Each number is 500 + 40 x the weight over its row's rms, rounded and kept within 0 to 999. Layers, rows and columns count from 0. Numbers have three digits each. The size before them is the row's rms in percent of the matrix's.

# down: layer 6 MLP down (transposed), 256x64, rms 0.364, rows 151-217, columns 0-63
# gate: layer 6 MLP gate, 256x64, rms 0.451, rows 152-218, columns 0-63
# up: layer 6 MLP up, 256x64, rms 0.398, rows 152-217, columns 0-63
down151 095:474442502612505472516455532506439485467453510498482525462531419481491516518491535465581529557479560490540431473511447459433491473450518522527446429519480473497538494503450480510520518410538472
gate152 096:547523553486582438467430505484470469497519479501494500467459451535492434462534544480548532471509491545505517454485541544520483565485559493535466500562528476404509602497463438530563494512537535
up152 105:468508508492381512508581487485454514453557484530486545543566478502519497436460483508498495531461560442489520436439441458473534549462448511438508467527475550513479486537473575476499488557452521
down152 103:540500519525512603548469546444485440501487545466495527514402481468487469481525453568460560510495493520465516527504457499488412477485473536577565539563512461552527511529543451505519471487570493
gate153 103:484443495489539426482556518453548518566486542416542507480505483453534512514565525519418487466493489475505438512572468453501528536524566509577556509480511538460491487554521489559467432445500465
up153 098:518498524458479521429542525554477401577496520448469479524533548512424456473525462602474523547478551505534541475485540492549468475463483425489484522505527517542434524481500482523528588474523488
down153 096:571516545536532507551485582498548521504559555473457505439500468552473446479509442523510455472500497546476501553504548512498496536482538425478515553586447488407475495560441528538501488518444481
gate154 101:525471520463470499519513529484489525366467483490486521515532485480498516459500507498434462523565499471427452517502607523529416492532498481582525489489480551492565492498520525507535425427542538
up154 091:454522514555462441509541558545420456463578514506470514508522497535558469508541526555493484472477477448476454475523482558445534447464472497521441400534457447560506517560525466453477483497546518
down154 107:485507470543568423420480438477552537542552523494489549534488450530532532569423551446520508559485508537484504522559492497517441474527423503480583503523479472433486490514532483522495442509452500
gate155 088:505543575547507408545542521471476459434551487469508536527492486483478508476435557489486475449520602480526479495458516493472508563516488487477505491468502500479541489478469611588536457487442457
up155 086:519512488451446445429509509522509499511524434484503485555520571538485479427453478486431510578550500473509484541513512470478459524511554570488503458504499531451473518492495522356437490505455463
down155 093:537545527510536531479544596457444499459523472491491548487451489520554529494563537506509513527470591513482448491496505470398597523504472515507485565446532529545540505529452499578482482501488446
gate156 109:508472470465501540579433519572465514500563533466473540474492549513534548501509463485520481563542502492526472435467450432503486546555543627534461541546508535456434514542507491516496541465504508
up156 131:428455485519481496542473527459487552510602478451487470486509577489542555519556498510484566540510481526455424526592506478454494527521534527437522431538445505528535523514492554537535459519529452
down156 102:482550497512481445467501480470517528489446531486428478419463481590510460509445491545516590446487471508576457501445455486475494439409466474478515468493530553559503491480462522474573476528525511
gate157 115:524441505514567400491507447448452529413476458458476515521450465503546540496509548424513502484489564525456451443508530442560464508489493461475557473480495550506487496523569511530571551521518509
up157 125:542551543546570507558552464500475453472555479489430497456483494591523576485498568422467512468522463484532551481524486556468454515578472486507464491465543459582518553501528509466503516484505470
down157 101:539472499512561530470500452480474528548424444494514502476461522502619541514540478553462480539503518502512523476533572565493461495478420534492515481532525477423531524445528489517472602563506520
gate158 086:493411451526452523446492491381495445483519508439492452490457483551481532462526493496482490571530519457479448503520515533466548508546515506507495513492457429525514538540531515589426523532442446
up158 089:509461511429515499505490542396507545502437473505489489433433552540483522481507525442493441578524555457524453504437530510484498478509526515492503534468485488457477463501623430500439519526513536
down158 093:509555505511516494517534495582510489548516510497467538517560460525471463559515436517379532432473561465529523507512511517529506562515495515504442527548444439480568511464409488442550479519528521
gate159 089:505502490510511440524474461447534509459604469508474534469508523524501600473574433486502480563449490448477557518511572494510500566494474550479480545550545529472487457485493545532487447586465481
up159 097:447451469549469511521451478451533478491502444449493553488498569504469439528463538452498445530523493474532484562500506515532529544467488430487470520563461562499553518419549490592529494419540522
down159 099:538495551383497527471471496512515611515516369492511485556397477496532470499469501539520495515500467540510491461521524504535518473525468530507471520577509565495487524512476456506526565520505539
gate160 087:481473455522510471508551462540507468486539542492566438475524592480500482378524526580493544548480504480436535466544551441491516462463501499501552469533495468465568539521456435529491551498524499
up160 079:527548517529523482472512488444440483558493498475503571538549421479443606476507613461512524471480524498510495528538462465501509546478533469418531495515499528520446500534518485461469462427427500
down160 087:501399504504465444475503518532544449520422518498492494503515513517490452405503496497552435522535519571501530442462512501489477430471539485495540454488527497476505600565519508573572459504522460
gate161 090:497452459487476562551473510467529476426545485518512473460441493475471489483498536486495518495451488510512475469497547569592514469488582561592521475524543442513458497490528471453562519437506404
up161 092:463493481492489491497511556497490471551502460489500534534539500509495446549516550521504549519475449519556429440541499458514508416448507472450498428520501524447563555520511553552388559519565544
down161 099:498495548491587570510419463468489591490438529494447499470581495450502459539502555488479474532465469502517522508512518444482468527558506523467453519423478497470555506521442525495474500424424528
gate162 094:499457500518458536504459558517519533510453443550454543557524546539519558469559463451529475513527539471454448506477499479566476480475531480535519421514561516522523562387489488454513530504583535
up162 096:449490468518531499562485513530439499519552532501539463508603565472531495517458506524471443426569464375533433553562496515502458530520507544525490486523489507471470554514530527532540482516458486
down162 102:574480518536473558568499457511533477513457566557443486436473504536493480493508517440545485511481456560474460497436464541411440490535448472455546517495492522541503459546490523437504540583493536
gate163 085:516443489498442522514499517441528483442526478495505483554431513466512477514547518555479497562495489490480587461525428484497410598543512472525503501487501544464531507466572577522484537413511543
up163 100:481485470555585497470484453501479496494476408477490540524405515483532488542538571452509559515483570531490552528482572459533512531452454455438499537463454511463419543505526461491485498492450479
down163 100:469496546509480528501540539480488502520486446468558421525492544505515547538511481499464466512495444467448573506578490439487572487515579463557536410527474559465508436537545552463532491439502499
gate164 100:486549502486518468493518477464516499463520391509497488502474538491547523585453478526577458545538518469535496542498478497511551498467541528525501533504517449442549465494499527447495394530615556
up164 098:490540441450472527512489470479501542508521461483455573479562517494561368507512531548553436537516497478568552513522465491553492491490497565450547571499512520491482570546498532442522546518506480
down164 105:483537527536458448513537470510430483491479466546499461535493486465553465499459491551590408517506491528496474529545514409487459507501492447482523577451537482474592459428505463462448458498533481
gate165 097:464507473580562471522491492450525464507565465456488496483412481513476482533538521540459536517464517429544495529496457447512528550531409456476487469465448504487479556441532555478579449444467484
up165 084:451495486489518479473488457477476455487498564523469484570520531510441560483431535476492478451444491534575476525553544485478524551554512498517510481494517584465467434440414531443511529498584554
down165 095:436593497481485503478481565493506535504516543504487478518439434494528575573478494495541536587523438450506559482466566523533528471475506481479515449523504481429508546573565511484462499482433486
gate166 097:449421490582458520491487529492527555509552500494438524418483488512441523533526511557555511576553503424549481494496488525518492457433544543491454509446498403502484525495492465477528458538528451
up166 096:525491542523498486482526462457504494513474502472473490577545560547507532405511408505442459465436512451439533520496533419438482532474470524489486486464528464521437575505421523535456514467505538
down166 101:515540415560476560516417504585515454454433463534533559453515499525449495508475450488513488481514462492553529504475496512551548511480510558471475476505441558495517495517443532554509421467444556
gate167 105:522527562548448461504509479519531446505488492425425547567569530509562471522548550549486503558599502520519528476541569450453516488477529511496562506570441480471520445497536521507509497517546498
up167 114:523436496484560443421458556521533539508506472566485435519532468538547500506414523538535437509522499537462482473574531479496474482495503481494495472532485542616563512542523536507506464454474565
down167 115:398514484548541492520523476509512545505562536443565509462465501534506458492517576503482478465485517468556444433471508507527546477576514498524498459539513438518544554509593470478565524568510544
gate168 091:491445530505483521538474443457533479476500513447429528388518499551529528414484436482534533551502533493528513462485557503471501517514427497535488522405452558471479556488471501437477554526540480
up168 101:514531539468514531473498464466493431491469537461540502472615433496502496471452555461510458490584546444478562506495471460486466507502449495529475503519476502523597455618510519542485498481493541
down168 097:475449462483463521509498566527519490482435437481521533524517523481504472494571412497517507544514424527502484526514601536581508557523554462516534463498544467547497525455552515449473524426566511
gate169 090:564494510495484502514483502473481437462602497501538532540489483502477505504464428553419449493542421490495535562428498504557583456535541546458497475444553485473500528512494528440543477515563500
up169 095:574537504468530452470505514528532466496544456461552471548493540423458509616511525461531462511552504527551566472548462501444478496546522460503453467513531575519496495531567467458558492450505479
down169 092:517500464480511536524449554538502468467540462531462596476523450522536434447541527479526453513433535534494516557465573470463491464530449507536523474506459426515480493500500498469378546558477513
gate170 096:458496532524573523574447478479551490494541509521531492457485514454492483496518445493454507498515564538534509620514457496478504483426528565498568503481520509453590524470580473431522551507474485
up170 097:558469518439467529501513436494499502516508541472491485553579507564532461533549598513473489465589512477475504519481586523516472437511551516477487459545573506532479529571479507540571557488503517
down170 101:599556509452509514508486458531474499507442517402450456533468540532524547528469448438452478484468498478521524494428502470614523510503563545550539517484529474545517440500546494465506482536526487
gate171 095:480498496490576502461533506422536438539486409499384573495532544447485506534485528460476482577499423506469515518508488451499496549471530479557540563542493496520515513534515476583497526525526489
up171 104:511531586518525457462485520499472552503540404511575546516456516491500561451508534513453518496544490420471509535522532442562494510507543516517491494610446487491586454538504462505489517563486498
down171 096:463489473501515519511509497545431428519497514509477507496557486394508486496467582494526439540510489539507468513488489509460468483445524482521574531399466468560449478505538512426607512453495516
gate172 099:602472508501488449478515512486551526428421537387464486485479464504518516454514446562463505475490453427533519519499464473529467474535523563461486484555508503545492529504523539508551520443426541
up172 100:489526530495456528556519504487454502429486605432437513522484540576509575513571469497503475419461496519516548521480464500532506479543462477508578513545478469512498427409469456483492480506489524
down172 090:506482435502531494494524536522537477446456548474501459524550458407516506480486506486419564563522554441574481502480531438476532553508553484522518506516477501453461505593499507548489560551571479
gate173 105:504471495513513521477439523552460465451428477503478450503492433495481498577457520493505494466532562554489460511447561454552501383515530504582554500552507502459562470450510519522523563459478495
up173 106:433472553491500527526485469610537464576494510475468531419455522515508475521457572481458480526520466492543463463499554488479561488496557523561463504513511444483487460486591527462508540450484433
down173 104:538476479456428513557482454474485469494518459477545503598522460510572431550501531542481502431544519488509543490506558410447479521502538471461498571485525450471519475440460544561489531535507544
gate174 094:453506503482551515464510474548515444467469450499552571545538459407560493545474501534571505575470454497525464456571488511451469535411492527506508485460487544506578522516538472512505459524543545
up174 105:503518561515489496516530501469479548567511443452457514522515487509476556485416514531450502560491522499440501485540455510496543524480502523523568527525504533359524503484495454455485477599492583
down174 096:405437495516505558534526528537489498518523497492561546508483592461480458507453538535552399434450494459532489528524548481521561550474456527485502503465479519581554500434513544521490536499479516
gate175 094:532537437485605460470550478514481492482467545523493482547464456508536478474478484555554491511567569492511487511561452452526466434464451405466535475578465495478482463508510501468439456475544521
up175 095:517565554460527492459515519528405542499445519569509508456528446478541554511435433457501467527548488492516469505491476515437493417466509443510506477564481518480524418582519537470472447514470509
down175 095:437438441536472481517562579520508525487490532465520489447508535472483456434458486588552489509426533542510508446450459493527509495521515549484433493503484515552547494473416430487458482532553463
gate176 116:491478491533444474484429532476469486524481552482448432508446491547507520427508531630506453484507452496477510508445514507481564478493451566539570526531433522507485531516517420542492562531515516
up176 108:478502508470536519443519386479453538516400540506482498543453471481506487453586500542511509473526471499511515555468480543511539558471487432497484502505494508425511573564488533524505437450576502
down176 106:499486509499514467553449562507510527439509493536481446511447520516467508516486489591490520473445473477471461584492458477488463556453550544476566452608579523482502442473503503541568452518515529
gate177 092:486462548528566486480531471506467459470552489472539519494536534552512557509477471467587477450492482426464440450543556489576501446519574536516540516438489503578470503502471464514535511589516524
up177 090:508493530523493465452551503514461544464556439512497525554505503511485512546427520420400430455457451487499486466560514523533469451521530536563503532478455539493481545496392488485435469467479490
down177 094:484417512530528503508542480500461529519500601455510495593553496432489461517506547576595494539514483479447532532456488526410532468517475508511520514513444477511488530477550525536553547533447497
gate178 095:519498524444504442496495486502483462409430562491454540560522425503515494419462514477496440427515534502514553536476499530466462491476436525493484406498510481562542466556518498497467530444433498
up178 096:516546570513488491491537467460476432501417398512556495511493466501506423488491571480578466473534488478527493478444498493527526598458526516445492483464495499444496492462470549514487468471405494
down178 096:539456551494487525494529502471467561546566551503514541465501540571457592509484428402440500445449518511526467535534422551516477460518478477508443529491456535556509498526528437516483470494497531
gate179 102:567531571479473476487491459442529476520536475494519617537560457447490567506530468557507456496495467457509473413515466508528516451463560523518467517475551512540485491496461538501562490480527594
up179 105:430559502472510520540494488548536460565403507561495478498411509454539480468534524506505518503494554438552469450414459530468503427473503429556461498501458539517525470440517525513504466491465476
down179 105:606473537547491476524537521495524458529493474518557525444554485406481514512502447497485465438537447480453541476527536493461570541588518477537475476477529488481412543452504484503555526456465520
gate180 087:558535436499498545570441553576551454500441572508503550501494477439498440484504541436587445514492566452543466479507434518532479526481495473486509492484569493569524506487496471469546511489488479
up180 083:530499506529396512443485415509518531437519472497542491500423527545445537464459525557420438469510504462526512540500471492474543482477442435455566517468536518468531537498461496516450539529545546
down180 091:497457570489506451546536531542542441472574529527453529486466442454471523540459529483514534509529549535461526590504447461495549449501507448530462513515472546473558508436583524505470546504519572
gate181 106:472457530578467468486512450566422420523551447526493497509437492454487496497429451428408499469513523528545465530473524494571505502541500466559514521509548474516499515553495562501480506492432537
up181 112:534486481516512409545518480537456444499570405504484493417469470461528441459416477461460499511510522535504513466493521547521492468502565530543499493446528480567501527547453509458544549490441438
down181 111:509573496515495546504458524458477551457489507487483436503580524586465527425487543489536537506482562456516529508486484526542496516558472533555569574490417532438529447540520470549520509521474449
gate182 082:467436511466496480609463555474454470466508544552437503487506492566507521483502566489523475471526516521544442525459501553508531534485548606510483506525405465465594491496489507515457491470531526
up182 087:486462623473446449541487498492585507491476480570501473473543494523485497527538502550479453531421501514565498437443501497485483531526471517424512569543483459487575520526484511422477504480531536
down182 094:470476546481481532525531479540458458444557445446502522470536548414522469503468521492551611458547522465501469515523466523482506440529532504564555486503533550529526470463529439534508562539527426
gate183 097:474549578489489492528502532536498435563492480457519560499504489454586498517462483542465473479589476519519492532521427490441580511497533574517554494520463548529482483501450488494489476400466558
up183 100:460460448512469504558538450564459525452625507470465482450539452469461521527496524503427524478536458474459497513509479508462481481504484511469473457575461497572595526529487526489488493517502413
down183 096:432498547533530486488492432466474412499453489520511480462519496550506531457507464506534470474483429543502504494465442484512513450470556538398511477490485537547511476473514462390506433537588517
gate184 091:534476565503487477445479607587458513424472477514460490513383536518530507495467493493498467504550486505447420477553521521497484546480511481493504528481482512448464514487518512505434540500608493
up184 094:477551470414481500508460485433518571462525469475414498445483473495459476577504556453510548494526567458507500534449498505435474443534503492451462472480488570514476437425489535516553497553492502
down184 098:531509555560487447497485545503541490449495459511495433535472525545515490430465504433496544584452456500456522491479499452543528447389538477521438502459519476457574492481537505467513518449468560
gate185 115:474414501530571572518533522541486391503467501476487447500469498422477492504544570551545493531503494463485498511517557453501500528486558553511487523397498468485557539491567523495465499521514438
up185 100:503475452516492508512417483468562484476524480444522527513577440432439567580540475557501533545535503507456549498545495427515521501521424534486548557484527541478456477510502455478487500447508429
down185 111:517505508582507534434510422529469507518494476435513439532602509444505490551543509576481564443470514487441539471495586459484534523478532520503549480454462490462518523492570533505472508534450487
gate186 107:538587512522548477496508473487477454556546521434485520501544543498521464517560490459503441503438490476516526476472545502450524417529449517510501528471556510512467625470470476474512530534562412
up186 109:400550425503556493545407452449458519492573610488485506478462543460468470501544513403521499513570477486534514561515490515503514510494491499517494569532473463490499509558494505471490529495503472
down186 107:498518458502547384559577497513447536570563522521519458473545574533490533478442459466542442478473497478520504518508483473496515511485520543543494470517512476430469525436424445515466553490516549
gate187 095:536490512528553421482486483559539541578522492523512465551465553478526512475455446537511421485521479435486535464522446522565503467454545561520539472445530539447509500464506563543458464581527503
up187 084:445464462485522494489492518520539465530543540551465469489625498505583427546511543453450474545506477488475533495540539529559510500472534500506493436421532540429459515535562497523557458522519489
down187 091:537518506467527444538480570539432546424566539475461477483456588530553551469474588448455487532489498523543471526516476503462456477460551512436545505506539517510554528524511566537505478465486460
gate188 108:407520540522535427458472549457539520502553423504423517577536492481507505536462557460495454549504537527504536468528479478550476487555505547483535461504431524514561515457484418498434488500471496
up188 101:552522468479502514473548485527463471524534413502545532454467504504461528496524493568538541543472440507520481516538446496498466463465448524482433464514412562421456526441564505422564519499532478
down188 100:490480517511498421458486482499509476447529483558523498537456555511564528479528555475499501450403500552473558575533539564532515512468523553567476455450583530535536489511490479504510570506449557
gate189 096:476443524560579516501423472506467502534557455520485501449505419436501467534464543475480526453461559465432519576509454469430508480511558497464494479494509492504578549531554481454475461550493507
up189 095:487492516484570477518528495478485516490512465466514458530512467471471437535430540494509525455539533446485489565528454487573490437411518528479549497481484432464565564599521433451492478536550479
down189 102:528511573454523492482472547516407504447519461448527520509490511560487429475556426532514506453468463579503472511513547491546534477466500540490470584503477520473476486438572469576497564482525525
gate190 088:544453438531473494469502497471523536463512498503480577417506469500446519483535479538506538538510546547498459523461546509447485502533516491524500538542654376494500526527493469451505523508490480
up190 091:517454501500560421472499528437550516523524469502520570482491493501544567499498518484488517462474506504509464516458508431475511522525583484544431466416575539453433505446588479447557501498506466
down190 098:534500487457498515510535515530431481455461506446496405485494498534479513499403465472454545441566460513482522502459568478544507538507446468542437478494406492526563459483425474524534557520506490
gate191 076:446516520495477417562496510515530471516479499484518438554500464514497567507550444488532477457482543496498575483526501562580410530488522443517553519547508527473517468534565471541536467509414564
up191 095:445409501556474505522507537452552497470546554475523549522470524482493473480514494567391499568504544555512527490526487471484530464511525474484423491494501552441568464528510549522505549443452566
down191 089:469477515442454432495465556543446461455438553402496517513493485407483486480501514447594474478487530504546483511493509524504544493481494465505571563546442476500458522558531491500446504546555476
gate192 098:545560521542501499521395533547568504502519488550446525556605525416512517521572487469492510490426520478488478512510548450473455485521559472516526448482479458513527577500500483469484466440496481
up192 100:369476471531498555526571460498528467455506468511445534506511474521500531531459572516537449515468507449533492531465489476421548556506548494415509440479479528558470491550551474467460493506465488
down192 102:463470457520487493498470460500465480519491593508490472532507463433536478509464499473521509590529551484503470510455522463527430499434505448508506605524386517529478534500517587482444501553523522
gate193 107:537488526541487509536513540542412450492516500556481457441538456472531535472468546499551445462460531473437508405428561501513532477526532507530499515518572523576447484551545509528468556464492472
up193 111:448501467509465467492528474486403531460510442539484500472439445524485477504469483500561405460521446463438523548509444507591479478482532479449482499485472483462453429476495589496524461500447533
down193 105:504532511473490428565564582461531447546504463455480495530452432465517527431515479531434549525507501490463524468457526463562494439491499452551568491468442444566519498445475506474529510549472493
gate194 085:451411492413567491517505469522492499541527465461539516472458483481473455536490511516480458476505531497506530555480460409495435542537555623521471477561501480513563455512534444508518493473488545
up194 096:486515486460471487454483538508508485512466451495512490418512470429465440451443483488454517535512554451556561567446480383565514483496456482526458550499523514549476454579495456461493474466477501
down194 085:564470514447533458484465464579473511485531526443561526538535483527481509466518590514501458497524437536482522408524485522465557451494568527514540547553520517552549508504457585524430499497475491
gate195 098:509513465477456466439450465489519459475569398531470550529501464514506490518469563544467565526477458499468511511569531472432488533467440566518552522528500483482425439483560531541462466521444507
up195 092:497568470520591477466479482500501470523526511492505529507572479457456512470475518522426486523415533490430502535583520430431485544477486537504597561516469548465448477508503478507494495500417501
down195 098:483463495467473549541526479513488454485496446458535505431508524528519498448489599533437515532533439491489474517544532572523494577424443533474471580451483431553532449457531525524540468493518487
gate196 080:430552483509451414475512446512494447502579482507434527508523538589549544529502501467533515591518461459518395488509528508532498487504492490507500451492484443484545449488483565451499484547525455
up196 080:429484427530405432481519556456542487466546515533493504500573499495519564550499485511528414549558468480504465466476540569484527530519456434507532506479515425500451469485482531461446474540509488
down196 082:537421509461550492549469508477520501516518480585522490456549466399523531431484464454492495418530458471538490500457424420493447499496470528461523530520497486498488545527546481531445518412500475
gate197 120:507557505455548476469500477448447485513609499472461500512546507462521482427495483611554427536516502466539538429530452524471493538503541497490433446470516488535510568506501512532540429520519506
up197 114:500594501459436489526534481486474479568553417486448427512505387529544535473503517542465499523536466454513554511465468492450519518495508527500458412538544561481503529496447509477471448524473506
down197 106:516578459453507505515522533538583477421534522513485433445504506519546500460469500478534562557526507469510480498547455518453500492544532466457501504466460496504572529505619558479554443480552474
gate198 100:470569504522592498438542475502513447435511529471568551566496529487444488518539444511531500503493435441518537404528462462430461494533511490557549458518504485480449551494516510501510485432531477
up198 085:480440517545464445462462540573557451542478498436497472463608546528562440541455493493502483509524521481462497477477463441481550498439555518430518475529485465536559535483535523499440494453536500
down198 093:565436449484535496571528457476442506473538500470478400426475514555487485487430447483510514523482505458467544513580484565497467516463541436488481545500492446496550492488450488442487521565457484
gate199 099:534470558480526484527518429482482519472462562569530502618492440509555538443550507507493474462507554484463474515496489455490508502567443506510465469427576516536528497475516450466508564479563548
up199 099:439490523472525586530479521525486494551584479424484425438527468519488515557510466526446532603540554452486492514504501450516502499457534490467503479442515541484544579478506531473452456472466453
down199 105:551466526506529508487506491459528494494473510556477504511454510464510493577542487461406496521479547477481413617575556521487481616560463432476477495525496516531533515508469486490530534495536527
gate200 102:530505466526431504493509506483500504522491526530568485550546513505520516482524434546561546547473488469636435466506494422532544527490516583559557496488511504530464419496488467482489520567481532
up200 103:547509523511419459523558566520458538536572533539489418540506524489456522485436450546495445434532454483529441586570435507471503499475522505481449522520486494480516500487470465512506504561447548
down200 094:482554487545533541504510530405466463541435440484546497522423474539482548559557482495487482517491506519478501422418510492500500555478517539486422573501533526526538476461512484527564447514528429
gate201 100:507524505464468533378517531495525476529583460533512529397488492489435498477500533537493460571480450485470521506496440506481476594504467505467484516439461511499484532542540473482525554559576473
up201 101:492590508485542564472506523404475456518526463486499526557587460528520474517450574540518468508492510482556529424446505498548528432502535537564489440546479482547513482524547457467546517530495512
down201 095:468538492498463568446524506496543517434421433470487476516422468448471566564543525478521556473556524495515457457526505512553461512438506496517462555540502507452474380497538500499471506507545495
gate202 099:525512588385519501471445482451510496485489471538501495571459446488535538438480442591461497453495511496479553521483505546487527497457462537487520501540508447489491583548454460482561530536546520
up202 098:511445435499496469523403551567463533487503511507523501471490417518493523527496424477558500449527494489455523556589476494459459531525552485526457479532469466491471468520552472433599465490466517
down202 092:476496480558525486543569481480464486490492502477479505503575503500514544488494514495502412532492516525545541353519502493502480480462476464469563506584501487588451492461468498554456458412482498
gate203 094:504476543465414539483578493504466507469456544458420405496536468521544489548556471462533475485558453496528494566493514519562500451562550497461416467464456513517550494506459532522490483486536530
up203 100:498501539510476488465507487519561486492537501416486525432442494525477455486507464556512509501544488490479467484555481546484558489583652534541481488431527511449491440506464524553454499473488447
down203 092:503484499519527533535534552480478462421426425510511530500548549422461508461472496521448485494499435484444555536410557445505554499530534507542537474470499505539557471554496521521516493461587537
gate204 069:555462543474474474527506475528566490498499435514468495463424495543492458542548533455496513443527496431473474437491516518606481515477539534532520526452524465414552525519507540598509483530562520
up204 080:556535506484657461563522479523526507513498454496601466529501483516511443474511491483557495462459487424495518402518503519527441440453499509534528478527537480473505537551474509488502516523541499
down204 079:506486504519554521453459514505435491522589486521440519554520428531474491453455492453532501453477491523487443467446484458476482442545563549459605504483524474528554451478465473512548475416518518
gate205 095:487480517422491512483532478486434543464534539556506471481541469436459517571483511440498451461535435511441523514488575518470448442556531498533560534510561525523474505540458476532413522435528520
up205 097:510507528505528507407510435524432494413476516476497456487473551475524519428464563528551451481524529542442543420496515467504498486509467453500507522555548502508496523519495506439600525467590502
down205 103:502446470538447529466499544540569483468540518455457461417509537519486518494483475474562498493494475508577505455576520553420522571510491528481468486481516481533499489474440604514505421567520507
gate206 102:508517540521471439477450382502455487525482505492429532497468437437534530500473536495561523507517471512532575463502504538483532511480570460478516515439414480505487458405482539508521441445514514
up206 092:447512476544582478482526514517468492444473514474483546486454479511566489517535501463502517535473463528501517461495476565504460460487462490462439548453392486455524573487490568529453393440539504
down206 099:539533463534491530485511514468461516475461486502512480461503452485560543461512504414520498564574433540560591521452437457470482519430552486499420505496537454519535524537477514531555548511524565
gate207 105:514513479456534500476510502429442416541575512450485552487541450536476555494559533491437529497530535509516530535494511504563531506551455448492418507482503533476449556551481461570516539462423525
up207 107:513462509540490532513575495478530543520480532570519522489515523466524542487545502545548464425475545421540442513458497567515548498497536524570536549487502425534541500482547483505489529627538483
down207 097:525523551520540533436544490506473484556488488412539515470514508495529494493525525576430492559482520447521461512573530483529444489473504460562395456524475485505538450487461466513494515392471536
gate208 105:524549413531506531428518556519415415519565514530464490520464510512521481501543553538479516561501498443455520507506519559441497474510506477506499483479481514444382538435547527518502468558492493
up208 105:480460489447432515562539523476485518445485502374503525480527513452506466491521451467518531505475533470517436513601592450445542489427535499486462489488515485480453499478558497553520506480541542
down208 099:477519553482513542482513559470465445519530522463507485550417432559493514505460510463411513501409501495386500491510512531453465572540460462498516510512511487461520471466594532474492525544523532
gate209 085:501503546488532423575451515513455393517584494487490489491558473465510532502423443557569473473476527535512464531540530468496476521475557463457483501492539518534447483496524497496528564405484488
up209 082:466511490492505554499526429521564578541440515469502533548443503552475520478604609546439502517516504427542487511498524547445523513478510523499483480447545538438500537438476501534496455484498493
down209 091:507505483419468520523409538549519394486452566553463495547513485454454507499521439520484417453529522502542484523477472528549519493434472460478511479503541465511417460519542519490488476515426480
gate210 096:481553463548461561433469461534533480479606489424581527573495471514499505512501497525479440478563482561455540464509480475496495483566495572521491442513508489425520551481514530537518497507562485
up210 115:492441513557439559523494470424469482556474545523527496508539447528497505569468598425489465469484464519511488532460481514491568486520422464458528444495568468498524498480496528572577502527534505
down210 096:500481479532476497507448526514580454507468522436510532461582480472512454416457529473504459467527481501392529449499462455485542520553499401533530492512501414489556530513431505493537486499474486
gate211 102:505475491482501439474506482472583444467453491510441441498455528435439433482458501519521587524544504535530506572416489539514425506532513520480530503512536588437467491534548507467468526473471505
up211 096:500513478510530523506504537448502464544525572544489483555507482561433476525494558489501460510486480446536523530576460513462527512480424453441545469395530515552451532488523534523489553442406507
down211 108:511480556471532460543534526527474495498525468507518456536493465470514503590575480476490550609513550463448498467513507514550493505434507495542428458542473561544554476600526514457521463472546509
gate212 095:482489510530524501553416462478483489475551548515515459508466499470504532522483459546542465515497503526514577537400539569453426508494477474517445513487570551570586489485433500487507416498474496
up212 091:514529540509499527459491515468460509457641483575468529530464523547449479523498523470465516486507534537483520537515446523496525426547505530461548554530458476591517449477493464495497447581452529
down212 096:423472451455576486454547537471499563553453532478552557502495569448487448455517540433508443490547463487525447539494575472499540486508510456470482485482485557516499535574473531472459485476505438
gate213 119:517501524563611475560527494472418434497488466493470515490496495498530502440558577498492478491446537487522510509542546497523492491477469547594495541467468578478553549527428482498546527496444463
up213 122:459494463540477478410526535536514478513444499451479464515473468509561455457464540510475523496476441551412567455530552520465567434580505486508508441566502502487465512565572492535514505498478529
down213 116:521477510487543349462476505493454551512552501505554507509482503507518531572516486469508469533406534487543483460506431489502498463526474588526569460499494511497438534500475438491497553528532447
gate214 111:482522541592533573501496532547513479536521448519488483435445522466429447496563506549562488433449530491485522568530506515492548475536468529492517457574468469451536566423501486487450511515522530
up214 099:548494469464496445545508504545523447561450439441523498552500533450470582448485521503417498527550442454426478427519543482529516500524479520468509534434458521443455507562511525507460474553501482
down214 111:443438537519490486553436516466480558474605505503534475480536581545512564557484424534511483477490476433483538489475482551476505477465457492482536476530459474475480554437550526558555488524455535
gate215 080:479435558480434459518399402514464530580521538528493535584468466498440505521486544495509544490530492491562461445500493497444508552490563514485523469497521485431463483522517484464535480429511495
up215 073:439537451496501484470560479435518427533473520512440544453602481575540467507474525537437474539556485527513457516487502500480493466460431478517543540443554438545498548545482509480534493493436474
down215 084:455502571413475512566490462565513581530486502507548459470455546478487489476364494516510515501507526470462516503488458500599500519464530489559497455520452529436478484451491513506456505537470526
gate216 096:452507464532544455438474572547440483496474568414522522471495505462537476512471519427565500471529444440519504545509550454537471578438560534491531466570509497534454504488501544493533547522507491
up216 098:460423440452482488401470488477504573465472557484484558510471446564536454499521589484515562501465494528459474474568468532476433482440449516506514507474434536510487473517460480525509470548472514
down216 095:547486509468522539485449451523514471503564432491529452522456539461562479562508505509440545487535447509455533519517506521516461506518496503510514450479596508472579544527610472428491528494499417
gate217 089:502447436479440430469454452467564435503560545547520437565595525469516458552449498528438485487486529473548517516489542569512543528425515520553522513473478461490474493449518489516467529498488495
up217 100:492508534499406569482514533595495448466468429623521393462496562475499528537505490463510501477558456517520514538466470464501535510446470507470538502542541474498510519486464506481468529450515521
down217 093:534528450517569531469525447407450566512476487477460545464505440531479612550554466527507504528476486499542448469516473496538476548518513537525465476460469536483401472523539508438529548492524498
gate218 112:521528572482529570517484533487491570451510529505440476502523415449554470556517521469497525547530515504417469506536543462512502531421493486538579461540490535443540465485544485543531499568548548